Each number is 128 + 32 x the weight over its row's rms, rounded and kept within 0 to 255. Layers, rows and columns count from 0. Numbers have three digits each. The size before them is the row's rms in percent of the matrix's.

# down: layer 6 MLP down (transposed), 1536x768, rms 0.0543, rows 1135-1169, columns 640-767
# gate: layer 6 MLP gate, 1536x768, rms 0.055, rows 1136-1170, columns 640-767
# up: layer 6 MLP up, 1536x768, rms 0.0583, rows 1136-1170, columns 640-767
down1135 099:147135068146155106090093146078114081135149168054114098141116184101110173145174116105057174113134122168132125126158184108163146151181129162118138137101175178162147139076122133116144134122172086088122110127086074213129147098112147114103152140094128102102149156111145138115084176084120136148078114174152122176162087102132089129125093169112104093112147146094133107057109138118110081158070
gate1136 097:156167175136098112094128175193048131176113127168119150147105210100109140097100083105082092150080129171154170142085171144141130098145106150126125068135139136131133105113128111131225135099111105117157107127084106112109087042189097160133070092113100127122114145133127163184114100129099142128137093044095125104059235103152098189134161115143146103190084145124141113110151126083107146190095
up1136 098:115066125053094153161159100088155134126130128115162123096132138137175112176096100133082091098117125164168128156130094071141133171083142167110159156163116127124090179106118138105032144126172095134137145097066134174106080130107119145074076177165130148122129131105121081145122147150072083121140109172167118123162149107108196101094125161134087121096115138028105123114140101139134103104130
down1136 098:111164095134171114183118124077090180135142164098146137154167143139093159157231159166102124090178148155098090095134111105132102153123093122108148107102059161101104109107148097160135131097110062143082096135149061122149130185093102109143095115144120145178085144131138146105116187076060138146140128150135149142152125172140127095143168062133146112125064088138102113151095098146165150136136
gate1137 104:062143140140122145106179153152129147085144113128108125111066117155135099114161068138159162124137134162112201157134141126130091096156106119180116167147108181142128091155068168102133003114166168084109096098067132160121144148146191095137137154060088108127142145149142080129176151114068121129169181148151081155178192138141119185215081150167145117142165110140110117128138143136140081137165
up1137 106:090133148148115151111179113077132131099132131086106154117137078113126131157168167193131133144117147156122129120117152103130111181171173127145145114158109115168122148129141161107157134097134151112172166164111079124073091129122094108111170146138127138157063174072155061137099100122060122154153109155105185135154145164088208155146199126106139100189150070143086104119088123136176138097165
down1137 106:114116100151110152138140114106081187087137096172135115116156101093082076138131093182101094154153084051107083147171151129120148147126162107128185117209081169113097130131108087074156132130110101092107165177118144096126125077171118122118146125135107121097083150107123132167202185178137108140131121105104154119101160091126102100079151129178115164124116138112074047128203182169164182135107
gate1138 099:142144070159152206122157089130139178152105198155134145153102141069142114161062153089104127136126096088132139150087061180083123070093124171119114115140118151111102114173152097089209128121105091130117121138112139113126113113106129139136198142114146085078125126116171121136096103173129118118156106089197116122102122108093087132117157099084091105139145131137097095130122151099161119061099
up1138 100:127181125189110165098121098062166076168142146111155141173163138126168171138136125152095162071088146111172115154064150152128099125128152052127123086112062154169098076161167111160176144194109130123114095132068167135171141102140119117164103202124131127147117100133123162133095162155164136154077105155117107154132172100094148155197137168104094182099120096102091094136155148113068086061107
down1138 100:140099138127158090112136152105121115172105120154172146166139092174112092178072122132107095129089130108111143171060116220144154129156092145148152138138108080122090132161087104108139133152108112082075154115097170176118156130111166088145113134130047081177091146071127131143109047194155114173131156122094132113080140074125100101104115106133140131081130139151095115111107152159150151157174
gate1139 101:072094133147188097124163164120140092136099131093112133180127149099197113187184066095127131100096135113110142166113138149151125089134141118114127166152092131189191072140141072090144137127093155083205125146181154181095089164153057161174124093172167079095155107079199119181154168067150123172137137097090181108112115151168102155071125155123141181147130119152126173128137066159116171129130
up1139 103:098153123092180167140124069161123144105093154145123131165132166169097090108125084082162117164092101172065123138110135125167147110093101113109147072166126151127136167115132126157137084128122104138143114117135119171143140133146054159162183119152140197074132153132189121145147105084134139123106202118105217130076090148142079148149105119138157123126092152190175154102105114103121118151151
down1139 101:103119084158153092152149141078093122090139083166121079179126176158129091084087093106112068125148075116143137128143086073208139064094122169174134140112118144111116098102152057063157175152193162142171060102150134144167165126113170168169119094145142095071148171152136131106159147158159129165047108174137169126160145098144099117138161181163167163126148140135207149118144162176138108119088
gate1140 098:164111070103115078119129101140147158157146120163132209100147158121162102172136110135122153060137172124178120070148160165092153078111140193142198094115144106190120138098136152118150124098167135175132136140090113135058148110143086070078096131109120180111159097157067139128149133152146152188131149113129153129123064128121149092138126093109130099114105176108061038149188156173147136136122
up1140 101:098083181080103129130126132105122121088154130119109157160090132103094094148141157053109059103149066078094159158125141100142119125132118135095101094159119183090104179124089161183172116076103119173088125136160156159089057111116148088139117138093137089182066135123103137159106145136100109147096141128119133161128163138143187160194095098209116185200157128153148190088097106160138074182148
down1140 101:165095172139177124089083161175138142163150122172099065111131103125094150119111135150164137145114137190139115141082126093101164159140108122167105069116079149091129134148161067135154206051180162128134135075090141097125094033092140156054086104149171129129086159119122100121161159170206183121162132094138085132149102141189141131148125193154096099101097115145137158085133127086096140131133
gate1141 094:155140133126136102129129111097125086092177082099106133151132138165141131152172097098130029169105093131144151103125139148168105144069100108120116088163154135135059123144154128163166155176088199202150125107132133145153119082209139124132154125124088091093156130123114137177117129062134127135128105128166147105122105120170142166145101217130098169190100130101100094046121098109123120140180
up1141 095:128136119086105132076105239117123085183133169101139167134160077127100130139132156167190132116119154164110137132119112128134131155150113159156162105079084134106144133129097149141133059164118053173121181179130092152070131175144108150129090109093160138147111114127133122156119140126127168093104149152121122147173100123118121110129173112100117120182057112084155173182115075159064156146160
down1141 096:119051140164127058170178082158154145106156114145118111151126144130155141140166161130058109164102168150105171128096134166132165169125118096115070131124169200135117152120142084157127170149115154170129162082099153205143110092174131179089137128126135089136107105178135104121162174157131160093131064069138105122205074158139089153166132132173155171112167110147132134070096083099138102163118
gate1142 103:118065149110127158092147154160038147167134124146159190072161150182053146108109126148135144153147148138125144105152168160084137124102129193120112107082149164138132100109093128106124163141151091127126159094119150099108163113130125091171079136139107086086196141115179116164102118153156096153116131145128153140025151141108130119166118154115110079096105110114119146190142118120185115133130
up1142 105:139157158126162130136125095101140093117133107131198143152117211170159153047109188131139163119116100127163133141095162159135122122114177156110147153131132127095216136077118125069128149056080201152144106101127155073112153115111154106102109052150082092097142100132157081101151136181141131157123208118188128136186112105158168150112141092156127066159155128137106126128194118094131144143134
down1142 105:113106084115180148123073121090092141137132118161179178167157133127108174139155161148120109181111153141093172090136138134120127142169111158111155156133117119157194131055131135130087150123133155161082075090137127108148172060100136116122112107110136155119111128141144104123176101140116167117101132181158133139146077063086158114125148101086093078123138133153113088117104070132058159184152
gate1143 097:169105121131091138076137144153120119132119147165102090122127070139079046182105121181164153058116114170121126125176119069166173212095156157171157069095148064131130081059056113095138141160163082115120129126151168148095151184085130151116087141035129147134073132134109092115176141106108077130059129099094162136109143125125175100131085172096099138136118118130147086095184119145170197132132
up1143 100:151106183121168158114100204182102165174115152124120181134119144122077070178154138111106084113102140100089129075175132150120107184139080176180152114172091104125151081146150105095108137114154100148168143130161083066146079142081140172153125155225147119074119141153127055140132153145088132143124134108199125158119160139120132060178135131098135079057108162121192178111124178139113114063155
down1143 097:157140147108135088176168109102089088166115090068112130099172133086148080139168104115156131144089147128105115143135101153152143147199107148128192115166126151118135141117152119160176166110032195141128144118165115080103078136118081140079084202149129121136161145124109131129134147104165130150163152174170135165146129157102083075115108124074114115109122136199138098121194139152106148131048
gate1144 100:133159068128179140080099107119095122137147124114105172130105139119190104107087160119125137116139069105145123135097131155120151147139115124132089158179157168079083140145083149128072078184104152151163153141083138197154121150160083102108164090102127108140106166120181088147155131167160143124090169149087130122085156099084112169072168189133121146153071105132101171110128142121100144098111
up1144 103:083155119112169167163140118144176088167120125155127138120149046116082089110099117144172147148131106126139094176143166169108138085142123129125111124155132181074165116164113146153162157133137179127130123218119189127159112206129133169118105154178143035085103107140150098131140127192168129134178106120173234113116116116118183160111185128149138103127119068112131152147151105141089150095143
down1144 101:097138110146083106068175134169082114111100114080168179086186117090100117107164094153163131180080055129176130155109108165103123143130133140153144190103158079097132151098119027127095157163131140169075095084079166161166165125124122088132131165155147102104106141159138123116120122098086124123072136203092149165162098142195200094152143141119115109144145140104129101147146127194091150132162
gate1145 086:138191088129139115106102156140132127156151112126158116161180117133169109125152136156145157107143155110127152134097087136113104152156122106096110059115133097156103102100142080111115064135092133136106109117142143157187132151138169164206125095135147094176119099138124157144148124097049146135073135142139074157097031080117138118050124139088148153098171114108145171058123060120144153114072
up1145 086:163121135107150118178096135116119065122092149136100149107142090134089141089168129155114110195078095183143080157135088081126133110140114093146115156145137175114201168064182149079090106151141133101112056136162126115111098153112079152163161086107132156178133115103138137085095120096123123087131115114129149099159044180091152149064148103152075138098148147136175127146134188135094118122153
down1145 083:178153146120115083115110115125073142177078144121036121127137173120101119171130147121097154151137055146120127096141176131128136084125135128079122123113085174160120120105109092107129185149064103103166125101104119132163113133101139111132103077148123088122194100141152091141133105179177140137099082168099150131106118078114155087095087126132202108161068173196145134184178112114086163108098
gate1146 100:141171101102163103099143064094137113108089202071112064088100105154110130078105097145100160136101121137146123103118100100115187155122137156115179140161129134127108150146135090123121135124155155159102064134122147165114132157192076088104140163201086167105138106108083105222090100164154092095144159104131136147122172128089146229144127129176118144103122165194088175097145157158103118110144
up1146 102:166092079193085123147161184127057100111125099192123179140136145104107119182065143141081114131152173103112088122089147107085154120092134101165132133162147100125112132102106117113124152126141134123139121178125112149172121177151166115084112135103144139133112104174113084142136096180158194152148114102128129104117126133119064166127060163106161094092122166152162087173140119167111071175111
down1146 101:179069162150155140150114113139122145094168139184119168140148124113143121117097085112145084101064157161075141113083180094069097112093116127073118084122101223120152122096127147147129119094124142164193168111131133177094083140104163102150132093131052165096124069129171132079183146040136137199086128108071087159175033147106137088168078111121078156133120148103110085140132069032075164169158
gate1147 100:104114146118187131102108134101158163112145153160104110110118122085134119151156104170086198094138127060126169151178162150104107096148103090106129167120155078118136062158104143145123152132099181115142119155089183169123128091101162116110121066138136129120145118095108129079064119084136072117132132166173094129146115090152158130115184153136144051127115131116100157166188115047143118116080
up1147 103:123135133144094136192104155142124178144084162148094100091127131121051151170188130155127167062150197153125139130161161109160170154119148124070131129108169143144136119130162092087083108135166145100096127141125152144137119135126167137163151162129110095125179107093133123155158104113147152108100079100114161196118039097100104110111139114072105129112165140091123110124093172125164140173118
down1147 104:176208103159060114080128121119110069146091158088156166102092141103111113158157156141152140101139174200209176093142113069124104125108191091146073138152149160097127144124161123150098101139105113176134102132080129134127140151152155147108202157168102147164100131081079112118141115128158146106159177114178132130114112117124164097035147182087128170235140081171138127088081144101185091179047
gate1148 100:134122129121136110145122149117191115173151102075176094094168134128140139103126118136119118149190129110134134152132167143141150075135124164140091140145140068086150113185113198117142065155114109142119147161122152116133127163160135099162109136032131172165131119139143128021055109104143069135120074129154182203138065164123114135131097108125177143121174106125133144122148150101129101114138
up1148 100:169092113105087199129121083145097146105124204089103187070137128100140076172164147071064124127146131139134087146155139117133130135142157087117108094072108144103140139101139144084119148161174123102118070133130119160110131129119170140159099140220102135150103127104161118107164079146149132144118156082140111135096143132149186167110109161094156132161139166148096153153107092062081137131146
down1148 100:133130202074072107110120114109113117085093129098134152167179106110153113152157092105127130147068088157067107126096118105128107112175130204133135047111119166138142133145130168115133124134095074143124103155187107126101131140135087121093139089090113090126168153141105090138147135121137116086148129100143080138128164136161085107097211138132143164143175138168122096131144039139109129142107
gate1149 103:079131151104130143088188123185062246160069119136090150091145184131126157122128134163111181117119113126121128118134115090091079152170204190101119133079144190150067078158153120159142076120104164084184091112132156106149143214104113189072140200089189121087113147131111137114060143106148133151047139113113182107152168122173139101123106104117105112118144102142161099126158170156148170143100
up1149 106:104132108136144134165147161154132124101155106181088084101132115107082143091159130101117042090172173187140076074132175134163106117157160148107173126160075138102128179196082139157178106129129141108129046100119172111167114186118145160098143138165116133165137163086107127124075089114155122095161079145144154157153208137141178079098104120125134125141115183169144087095193078106106131121131
down1149 106:107039152140131104197075131102134125118151159140124172121206134139133185064089157138099129118168140186153050167126078159156113091112143128141143049083098104143154148122080093144113115122103131135158107170124129148133139175141165153114148136129131118141162207142123123093150120145123117128114121164148181099119123150125141123162152137126112118172141121163081122152106104093141061125172
gate1150 106:112123150125058172125136198127152151132088121098124163154124128102097083085105129096144106119164181123088120088111142211173100122086112053139110062112111107126088181119047111151106059131186096137119187125087139138131168104085199131115126187126112119146140102084092143162101189108138136109137108145130043140097125150153143100130120126140122090167142159176147194127137124144101070173139
up1150 108:095116138085136096154153164218103170160114134116147122166130128055104144165105141109070078129167112149168104088064118095122102164131133128093126115133094080109147122090188056156124135128109139149084129157102110155115110124108108164129133163102136146100134123134087084143064118106137126124162130119117152121134140129171124120135145160184169119143112096204142126180129099177124158076065
down1150 107:110080130078095152112063132103101117120138156113123117092109123138102115118175141192059176119077142127149171119117140171179029120142152166168132124090113137138140105069145170104124092170141217159064113134113152110084129103161105072159085161150149157060140121171126093131072115164134137162132119161142123106146120090212132143164113105187105198162133093115127148150151137184111140076109
gate1151 102:114144144101150092111119142162124075142134138177085147139137156158123098107081090165171119155100087193122116137075093069203112107086167150138112153124131140147141143127110158092072135120098128136187156171124144184120175159120153143157118161149097131104130137110074092122151148121153027125068144101149160176120118094129086135138141087099144119155141116131058134143177160112070142158165
up1151 101:105144131110154128145113124089103073051147112111167147189134170194133136161166098146116131077139139153126121108107154070149100099129183128152160112072049213147171094191166130127103137045101099112100132151117095138103117122116094098130145143126110141112136103140158140094115129088094050139165127089180106167098135130171112116100159138092140098158139176128085122128129184143109126080099
down1151 102:100175093108089087141182108092193081112123141148101144096111096159113183135137109215071090076177130126116117103094138060132119128196126139124158102080146155162154145129139140138154142116113168147110156113117190105101117163093063188171091169052173116134114106139095183103123110169124143067159111135166139173151147166119112136144140099126153137102130166115069181126137125106083135120076
gate1152 109:083140153148168107135223153118150124140123175053118135144156127110078101109148136122174109078137151170144083123162145132061109071180175144082166093132073132126079093166104132113088117187123150117147130087129108138142145129126096116137186223164086208109182168101137141163119149119116068193134159132129117127166136144155137099144075120123092175116104167090168058176110106152164117108151
up1152 127:130177071149115140118123138108109160165138099167112091104100124186156186143080091170126132134139074120138117087057110123075145152101131075136043113095181085096153122064183127144144179118147171096146135165133154194149112126158156198076103116138170094161089114120134068071176101106101149073124040102104120089091134179091133139086148091166151078113158134125088133129086095139129137163153
down1152 117:098162132119135139079013084086061071077175131207140131111139131118137195156123118137102127190148104104134174107096086117143151117151089127110148171149112078162072151099154113146165146098132081142117166127144130136124125134087131111131112077171126176107057044148151107043112107154158171125181095126158167159161135103095130125116184169154134142190124124158127118106096179158120162112050
gate1153 099:111196152137162109119120159088123141160125208166108094154182074065105097115125090122095135150112149124155087132151145152182122107145087129101102122091135103167056117148130152107100129120092082118116214136115123067150127098080123094095124125141121149112129138083140120095160113089109072138095117112127108071079086173093165125179114086126135146176168203079145188128186199161074147120099
up1153 100:169087143120133100155158136109163125136143086086114107086138161173126050131080137131154139108091073156145191154127074109137094169119156108118081139072091161132142143102167110090090070128117122086131129157102134126085145134141174198194102165099148149114156173163153187114132083129118164150133129089150109116113175095135126105153139150161114129127075202176130120136131104101104134128084
down1153 101:131138125071127105148088159118051164165144122085150129129119072112125076094158103164112123125106148159171174144113181121139103160106139157186137123080137116134114102118159105116143113155135151114117115121117114163160198134117103170136121143149141134105125135092151155165112148147136181186109097143192130087183145143118143131156150122131113104113179101124153113150145148078112130107108
gate1154 099:178095126076131110160130146181150165091098150125158174178110105110128076146128088208160114115122102138078178075091150135083130088118112119163159125142151142125141201211143176140184094127081081126160111102133120135168111190070147152105135097127192111124159130127133084158158115103064204152096179150113143138153157137167151110097144141194127112146129060165161072161087143152153135136118
up1154 102:129170111120149099129089113123144124158134086112112115113152088149136214088126144227120126139172129166173157188183115198143131136122157126118146131107155058159161148081141075179126151156099144125103110125160129122112138042178141172138121139157139057104137115126166170172159102161134176068088069124151118174078131160139109126081125119108111124095134138162176099183139166133127133094178
down1154 102:135109138142150172120215155167130032097188080120130216056121130121105092190116149206094103142154134123114128090085119130079109151132129096147162151105083123109154086112075155084108132097116082146137129125079065114132197138103161144128139158112119113161166175133092080180105116142186112150114137150166176140114168084138101105151126121160089177125138134049129113098162105171174133095104
gate1155 102:101172134142090126170133098184182141092173049156113167142103191113174146085163077112188080158152051096196136172120108095110132107085125125177121134172158134073130104179154095093151134080084099152105107124114187199105158119096158204182176153103151101174128043147086141147146216125141138119132154122078166171125178142111130131104096152148112121176101131095119155118118107093108149131158
up1155 100:118134125115158141146163107142137101101141105122177131117117153192126080138175083147123102214147125132130130164139178101104183148136086082141017138104122127083117085166110067156106155105087120153126103164185134162076116122082097165161158111123148163130134163101139117155147173150106124161128112129082106130101150121154128140147088199089101082113099110107175167161118123097118153132126
down1155 103:126135094126120095136110107080152142109150114134075123114131094112128148089088141189077149118097096137076135106093116093129149108097171123144110101069073145097078152098073107139153074137171130160092154121143098147154151162157154180162133134076138109119119100149101132098156170137096130126181126164162140133072128118141070080159142115094072156106166176151197073140107138123084050120099
gate1156 101:173149117114120106110089150077156122135088116136064138113136180201135151146166108114104127170172163147068167123145150118102081113153143118074197161073118070079123139125140111099073105132154125125117097132108098117181178132150147146174139169144164080104059157164129089148110223148188131151169091078157119167161084105121138126111160088166075066119077119118122147164093190112105085136101
up1156 099:136121155178110138135156094156109142108164159078096133091163140098084085114149113081180153078111124166147159165122092098074194100144107117131144160138193133136134182144186134074154131144048147152134202204149107115126088073177167126061116089148093155169145144071096094137101136110131139148065141129155110106153185160145104139123115143125114089202106171106128137169140104112147096108139
down1156 099:113091100105228172120149110167118116088111140109176129200136091127101159153083116171108059130092096086129144122096144144063159153160158097127136194113099081135171062127136161160098162087117105123139158151161110141092195129097189095125099084119154160089142128176139122163192110100160116103108064203128142119078060096101122107112174167091140144116127139112140189088132098142129105082168
gate1157 103:150143101092160171138148148115111173138111151134087097100106108185088114160096076105153102126067121192144081146088169078159160129113112136101160100074126140080106097150153170149145112113159132129136132102168087150140128084120149110149131080131097153163122080111136155184107174082148137117091069103115064094111189154118175148193152168128074176108078106167110152110175092140068053168093
up1157 105:184137150150142095109032077112136117113065156121112143144146094089169117154120088174118107127178104140106094081091121122147040159102125184085157074104105122213165101147138195062087112099114076093151110126170136121136132025172121125163070154171158163126126113105162156111100112186097128173128138105111168078126214138073183153153137143150099106122136103162089116088129137135128113112164
down1157 102:130121128163133174126098086135093138105098086132113201148101176124117092124132128154116092141152102110076105084124108150091091073130128122169205145082158099152173110129158150168176175149079182115098132125132133033107124070116082089157123112122098120156140157150172133128119155127135104176132197117165157125170184151076106041131178096120113094092131170150108137181102073064079115147134
gate1158 101:119115146132093068147153130088153136107113155142134118072138113129111146136129194140134065142141079148095184139155124127074146139113127117111128064127142106143097157119167123120156125117108142101115170145151149143208118118116175085119170198101118122068103079169155108163190198115112094156108093138099154125138123169076162170085097101147118149194128075106096144134125140106133204178154
up1158 106:128133115106112119078226076114142104139089097083083138111132118142156112099066158184179157083143077112121180114163159111084104147133146153151114113118134176122167128134113082189203119121163052135137115187170112154103172122128108129119152100104120150154090118156169185156119062147107172035116142109058136136115119122092149099151125121141105115132132190149115111168098111119129110129191
down1158 102:192175110106112114172178160167123115146151109126121081105031104140111133152132106166156106121142109143082129110104117129117097149117080151072128144120156167121146107082176129153150129106215051155098110146139158111173173166137161100130114170144192155158121135163187125108106180126163086123129081126164154137173175139106122146113072144079088132217154123129095118128160141161158116064144
gate1159 099:161126168132145111113142130097139193053143133099214116078063082137100172157155145157169089072099147110117182146102124136175136203084119111109140074083160128203102175177106110136152181116094136126161151154140144157091166168088093145162181135148083136129096130071133146107142110172155176177140130127147194115105101152137136168125106137099120124121151059146119153114148157106150092129167
up1159 101:065138124081103145114141166114108145116141114093183118150191129090163134141049099145128118131140095113116128146127096136142129144095188152174132137125140106069114120151121119102146156139175142183088066163093115159117131190164116149158136163145178179127119120099139109086168140095181116138147120141119067176145154133109170147167144184173096094069104139131105128100149132101145165075116
down1159 099:127107182139118148147088145135152060123162133124132084104125148127105125161122158140080143115145120121106154116173087047080174173167111101158222140086113131174145133076158155084102136140129112100135157134121168108137167144098150155125080200160164076128115084135126122144138071125138148141080182141142165139145083099129088147092125111139087139101124132127144132123161162108154183131164
gate1160 103:131187123093151139145179146119110109218133110188120081111153128068100091066102153111170091130122137156146072071112124190147113185099169165120138124134132090115114133179163128148182125125140079133139127142151086110133108102128117160137099185136094126144100171071147104144171135084082115122127069078106143172066131143111137079135134159102140068096148127160092083195134136122103123097110
up1160 104:127131084104115167139134145122168115174171146109094057147141180117143152114080146116131162082117131165190106132126115120179140120112127074087118185185177150148181087136138178151121119157142148094084139163129107142117157150123103172111169108158137096160151143135179101119060106130122152155173090133126133115133175107155065174195121108157078152104132134073156106104044115116105146125137
down1160 101:137158141155131169114172170137148088128077167160120172150149101163210134105121121195135093125117102139176112086127161181090105121105159161121107122138131158124136055105108135150143138136106174176108172108162136093127112146111154140139067145116092111152078143176201166160119160114134108161164163142163136156115114117109136088096146112179118125158184080040150087140110169140123106176162
gate1161 103:091150121206156111121098111125091176166138139120030106105151173115100157084113129160091114127111156209097111156121118126121124144153093135076114152138049168154117101080162083140193090074113173108081133136138163096110126064117160123123137135140123148187115134148098121140152191126176145144115080145083120133125131079136088147097088100106153130144138098134140076166120145123096125061099
up1161 104:094158073144135157163099155053095125123115136216164113109183185179137074152070137140109116135174096146118200139153129138171100156157155116119106146129130123131142106177183135106164149132148151059122092144197095089148144117126180125137144131138108147126137099048181144116127139149165128113132125222126170127101139095109144112130123094102123190155142104093131141124113123120160079132129
down1161 104:088156095134151142157117172074168049152176095180131158106196093111106121162144120106128161142132130196148150087158103138170077154148123157107044186115146144121142105117170132171165162138096137120078169151116133132107163143106090116145174196082095152158080123101141095169121147123062130141108136140139115161116137067166123179117156156157092145119150135116132155180141152129112161156109
gate1162 098:141131157136136144106117091132136098170092153187122145114170118087129085123071135112160141153140137142166177143110110132139077105142133081134155169136099132153149115148115160130164125129095079195135160087136076133177132117184096123101101165087147133156119120174221162112094130098167124094115214128177077121122080167101097101145121125091106181063090164120101171130081051141130086116135
up1162 095:096112151112159093183147143080158078106163114192079132140129075128138164126196139124129123175119124099118148090126123139148109157096090138149078074076111140143128148131110122165096131091099131064161124116136126106164086145121138144183103091113156098085166116173174163075136067148122098128142112118138146152098147138095144147176141210198151078129111148174115083143087144111150134149155
down1162 095:059153124100146106112089144144122136107075188069087067077168126113143172136118142164105100090125170135164147153138174127133151147111131118050128096109184129092166140176094130141120138209092155153102168108151165104119122176125114143166146059109115193125148109106097119155153154154101127186153141126143097198128119135111127106140105102102138126116071113184109130124146125153139172091172
gate1163 097:105138181177168146106177120163073155157136139163109157148172128085155143154143194135083147101100134128089117119102102133140111171043156131144140097159172084111142127126124102087098100098136143140209175130168104155123150071066181094154173128163125104077165066107091153101113130140162123056113089130084122116110094118120144152136080132121129094111103144138127095101167160137172092074131
up1163 095:142073095098169132108154097126094162120124180106035122155143153115121180135123128108094122110133158129080136109142129147184127154077130140106099107151169111126094103153136117170179155091165136162162165147150145159062109172164149104131132150080099105128148138098126088089154151153155148094107098166122111114115164151126134148070144118094168118136129162120140097139117114213120153079124
down1163 095:125091102161178137172114121102163193090147173136107123145147180144152135133108083119144108146158152182156147148092143123150162112154129124162143142056095105075137113126090151142169152112141175096144075148209134109143165132149115093154137130070079121081137093096153117119091141065131124112160167130096092148127064167111122124154152158169093097100068153127158174135183191150151122129127
gate1164 096:133125184136157130108138133171164112167126067109144100154151150180137179103131178156087172125178096074104139116114100117129090091139154095139105084086176126131147117145106137089091140130076170171137067142088059093107159118099084167112180110101133154127139184133098089085131119178134083176116125050185126109130055185111158121109115104144147098152152105132084157106141139131169123131124
up1164 094:089089111112209147096131090149123122117117128153109174153151100139120142158127183167117111096172139107108160101156162135138132143135150094106090126130085147107065113081125131145126102087142215158104129134125092122149105179108125142110120170144130070142093060126115092165178123115174134074134093129117110124125124166091091203134110110208138099094105126080177105119103168157103110077159
down1164 095:108159146123139119104105141161114192097080093162091123154168114120143127112067162117117091086088195137115149204131110098145143106195137118160139136124162117087099144117158086134160178102157072155151086071115124143143125138148173115160135144101130140110112190064137152102056101154082078194096121135162179132109078116110151138119159177128109138165136159186143169232115156121195113141110
gate1165 110:140156154104112110148149182163100172065066140114167157127130105116138119175203111127103116131110118133149137087130124079184099122175126148090100105118111103100124107135172145163123047129066147114117160171116154093149144139136123149048137105146124162090076107169114142111116107133108091064089053111097137173158110155167109125127124063067067085076216156114108173098107138110140146127070
up1165 098:125128122056206087141186091140126109170141141141112166156147177120135141130159155139079194170166132116133137121177144080111124131145151174121103147097112047189119158160163098105126173150136120156113108116126079188119136134193158147121188110120137133061155102124149133113117093130156153115129105084133107137116083082151153139085124146098082080152076131127151170097171121163077148122168
down1165 108:136138102179081113123142145108182129171127115135130094092125120136111118114110120079102126150127153138090096200100166163103179150065160091091151119089163168157147089091152064153103167097149147087182125106145116076146103100074088136118163140205104100125160144123149119139113092144107157098142195130152110108114144153084151176159124126168127115142149110086119098176083145176136139140124
gate1166 097:157115119129155099195111145120114111095140150194131159168122118081125152123121157127085100168157146150154170145085067091085128110131138086062150114209156114058101134161088169132144091139103091137094144079135112142142086067093167208169175117136119182059121168094107149103141127155089130145160135118126118100090105170167098155117186129171101168112082145151073136168166077123135173127164
up1166 097:118132160118092106119128134171114139110118110138090182133110125123047144143112103176090145126118132167061107138149148136074119117105166117105133114051089115151110082147121194130076103137098115107134093098134086154114085154129129102088123115086121134105132174143081118128142195202109100174190084140163079115112105120194148183160109151166092154096122094099097098154152087161064149138172
down1166 098:122129160187072140196106069146133155075114149116135153114127094113099115143181085112129093097067162108145139210097159102113176160114136154094134134119121142184030116167053112186146141172198095119168125151113123097124128146122115167123120092139136127119127185169171115096138167136090084082149136123137149096145093142211110138121125080106151138098142158149167121136101088160173098147190
gate1167 102:183137070143135120161107188130082119141109130164059115108112076172094117136105112118166122177187138142091112157156147134155054123107123129108141155130102166093161091139116109138085135132106130151110064076082145146121125084156120134143126096165100141132133104131121130120097147120139123160119095115163114147196139154074165153136117098106049143207119116087126092101130150133119133130089
up1167 104:101203089123079170112162099135132156111131093214166115093147179148088166106099097142192151139086094086174128113148137094148206101135168145144175173182159090089184147128117150171160154108116101132151113119121081111046097125146105102127164072128165110116121097164150163185139088116108131101103134095143143146082087102195054124133137137154127142136183128087104124144185119146152110115162
down1167 101:140103102065148146112109125050098060135140132146101135191205115137087166135160195114088185149176133152132124142127146152159147103164108103120070116134095129068152074128111129100082155151052138037109128162161119139175122127107092147098156051103111108130140145098099111135124121159151140091148185112199136095147142146153164121129162106085133156137032170149117100181134128115102165154148
gate1168 107:133104085107113129072083159058137135154134134059163101113131104180132052145147086094101090155112113180152108118138158092134117155157152135113159092120093148144151174162117072173149100107117147154150152107119091141130091132085080124193080110104129129076079138141142132131099102177110089121118143136155174161074112158086115151108115141118129139133149121106199154073131128126130084107163
up1168 107:140063166122149091166144127179097116090058107160097152121117131143119176080108091115109130119127112064142137101133084093132052106085099143077119088164167076105081113096124110145128141161148126094143104170146123115113171080104112112148114167167071131141155166110119096118090128141136161129137131090154117096148115116178155106163148115187140064148120097133075139110155047080134202109147
down1168 105:133090142151113063164153113132106126133064111159132126141139175162113113092127112153139143166117112151112149155148155081076138153111139170057107162117164083126137140049150136093139154175104122034099077069119128132103174091144142148121136155181131112139119166115103100112132137144125104093100158092142112131170056136182150184112074107120141141159109151124122176125139109154114151132148
gate1169 098:031168136138143171108109123070110054167083099121134153114075120111113125122098112140143117135110092173090154141127145121096147132128182115113143096143114152129172141115056112138136124110128192110201154144134126128122118119088185119132117218100091135168138070125133138158201166127136130118109124096119129154082102120111185145113070157146158148112148103089122153123135146114142149119138
up1169 097:189096125113137078094165142187110148134153136092103045104168112094118130080162130149159108090051141137096170137106168150108056081024143113168143155122106109145126160144088112085087125115149103090132101108176111157097150121126116165096114071102193138177112100088083095117134086131108159141094087124127139092154043140163137156125143156104152116134157135102084197152156167162151116128120
down1169 100:140115102152161121168120134118100142153113166067120151098116089146098165081075153084111163102162128142130103127173126137116115117102123177147107144093109108160090126164149132103159046124136177171161100090199121164186099138154162114103074082122071144106171116092073151190100077153153124162099098127114135099103143165187130100079153137087143134130158123086130120109053129117093129129136
gate1170 103:150108198114161109122143061195182120134127117124146107150090105112146153175128086151125165157172129110154088110136153193109114154157158156120179080076200125103065158121193198121105109130115141160187125175199123158117170048117133101078151169112150134072123105105103120129149143139174149170106101125150116130130189179086078214164180137121152088133137109132078172157097104120135063102140
up1170 103:127119183113097075150082156121180126117136133134142116162154104123156180156130152186146132108142114172162137158139114133101140129081146095165135091146142141114113067093155105127175081099114133191120116092104130167153152124094193132057116140153103180104108072173079148157068155134149141100161150064162152091112110172159140166175076207152118137130155145131116134093114140150091106129118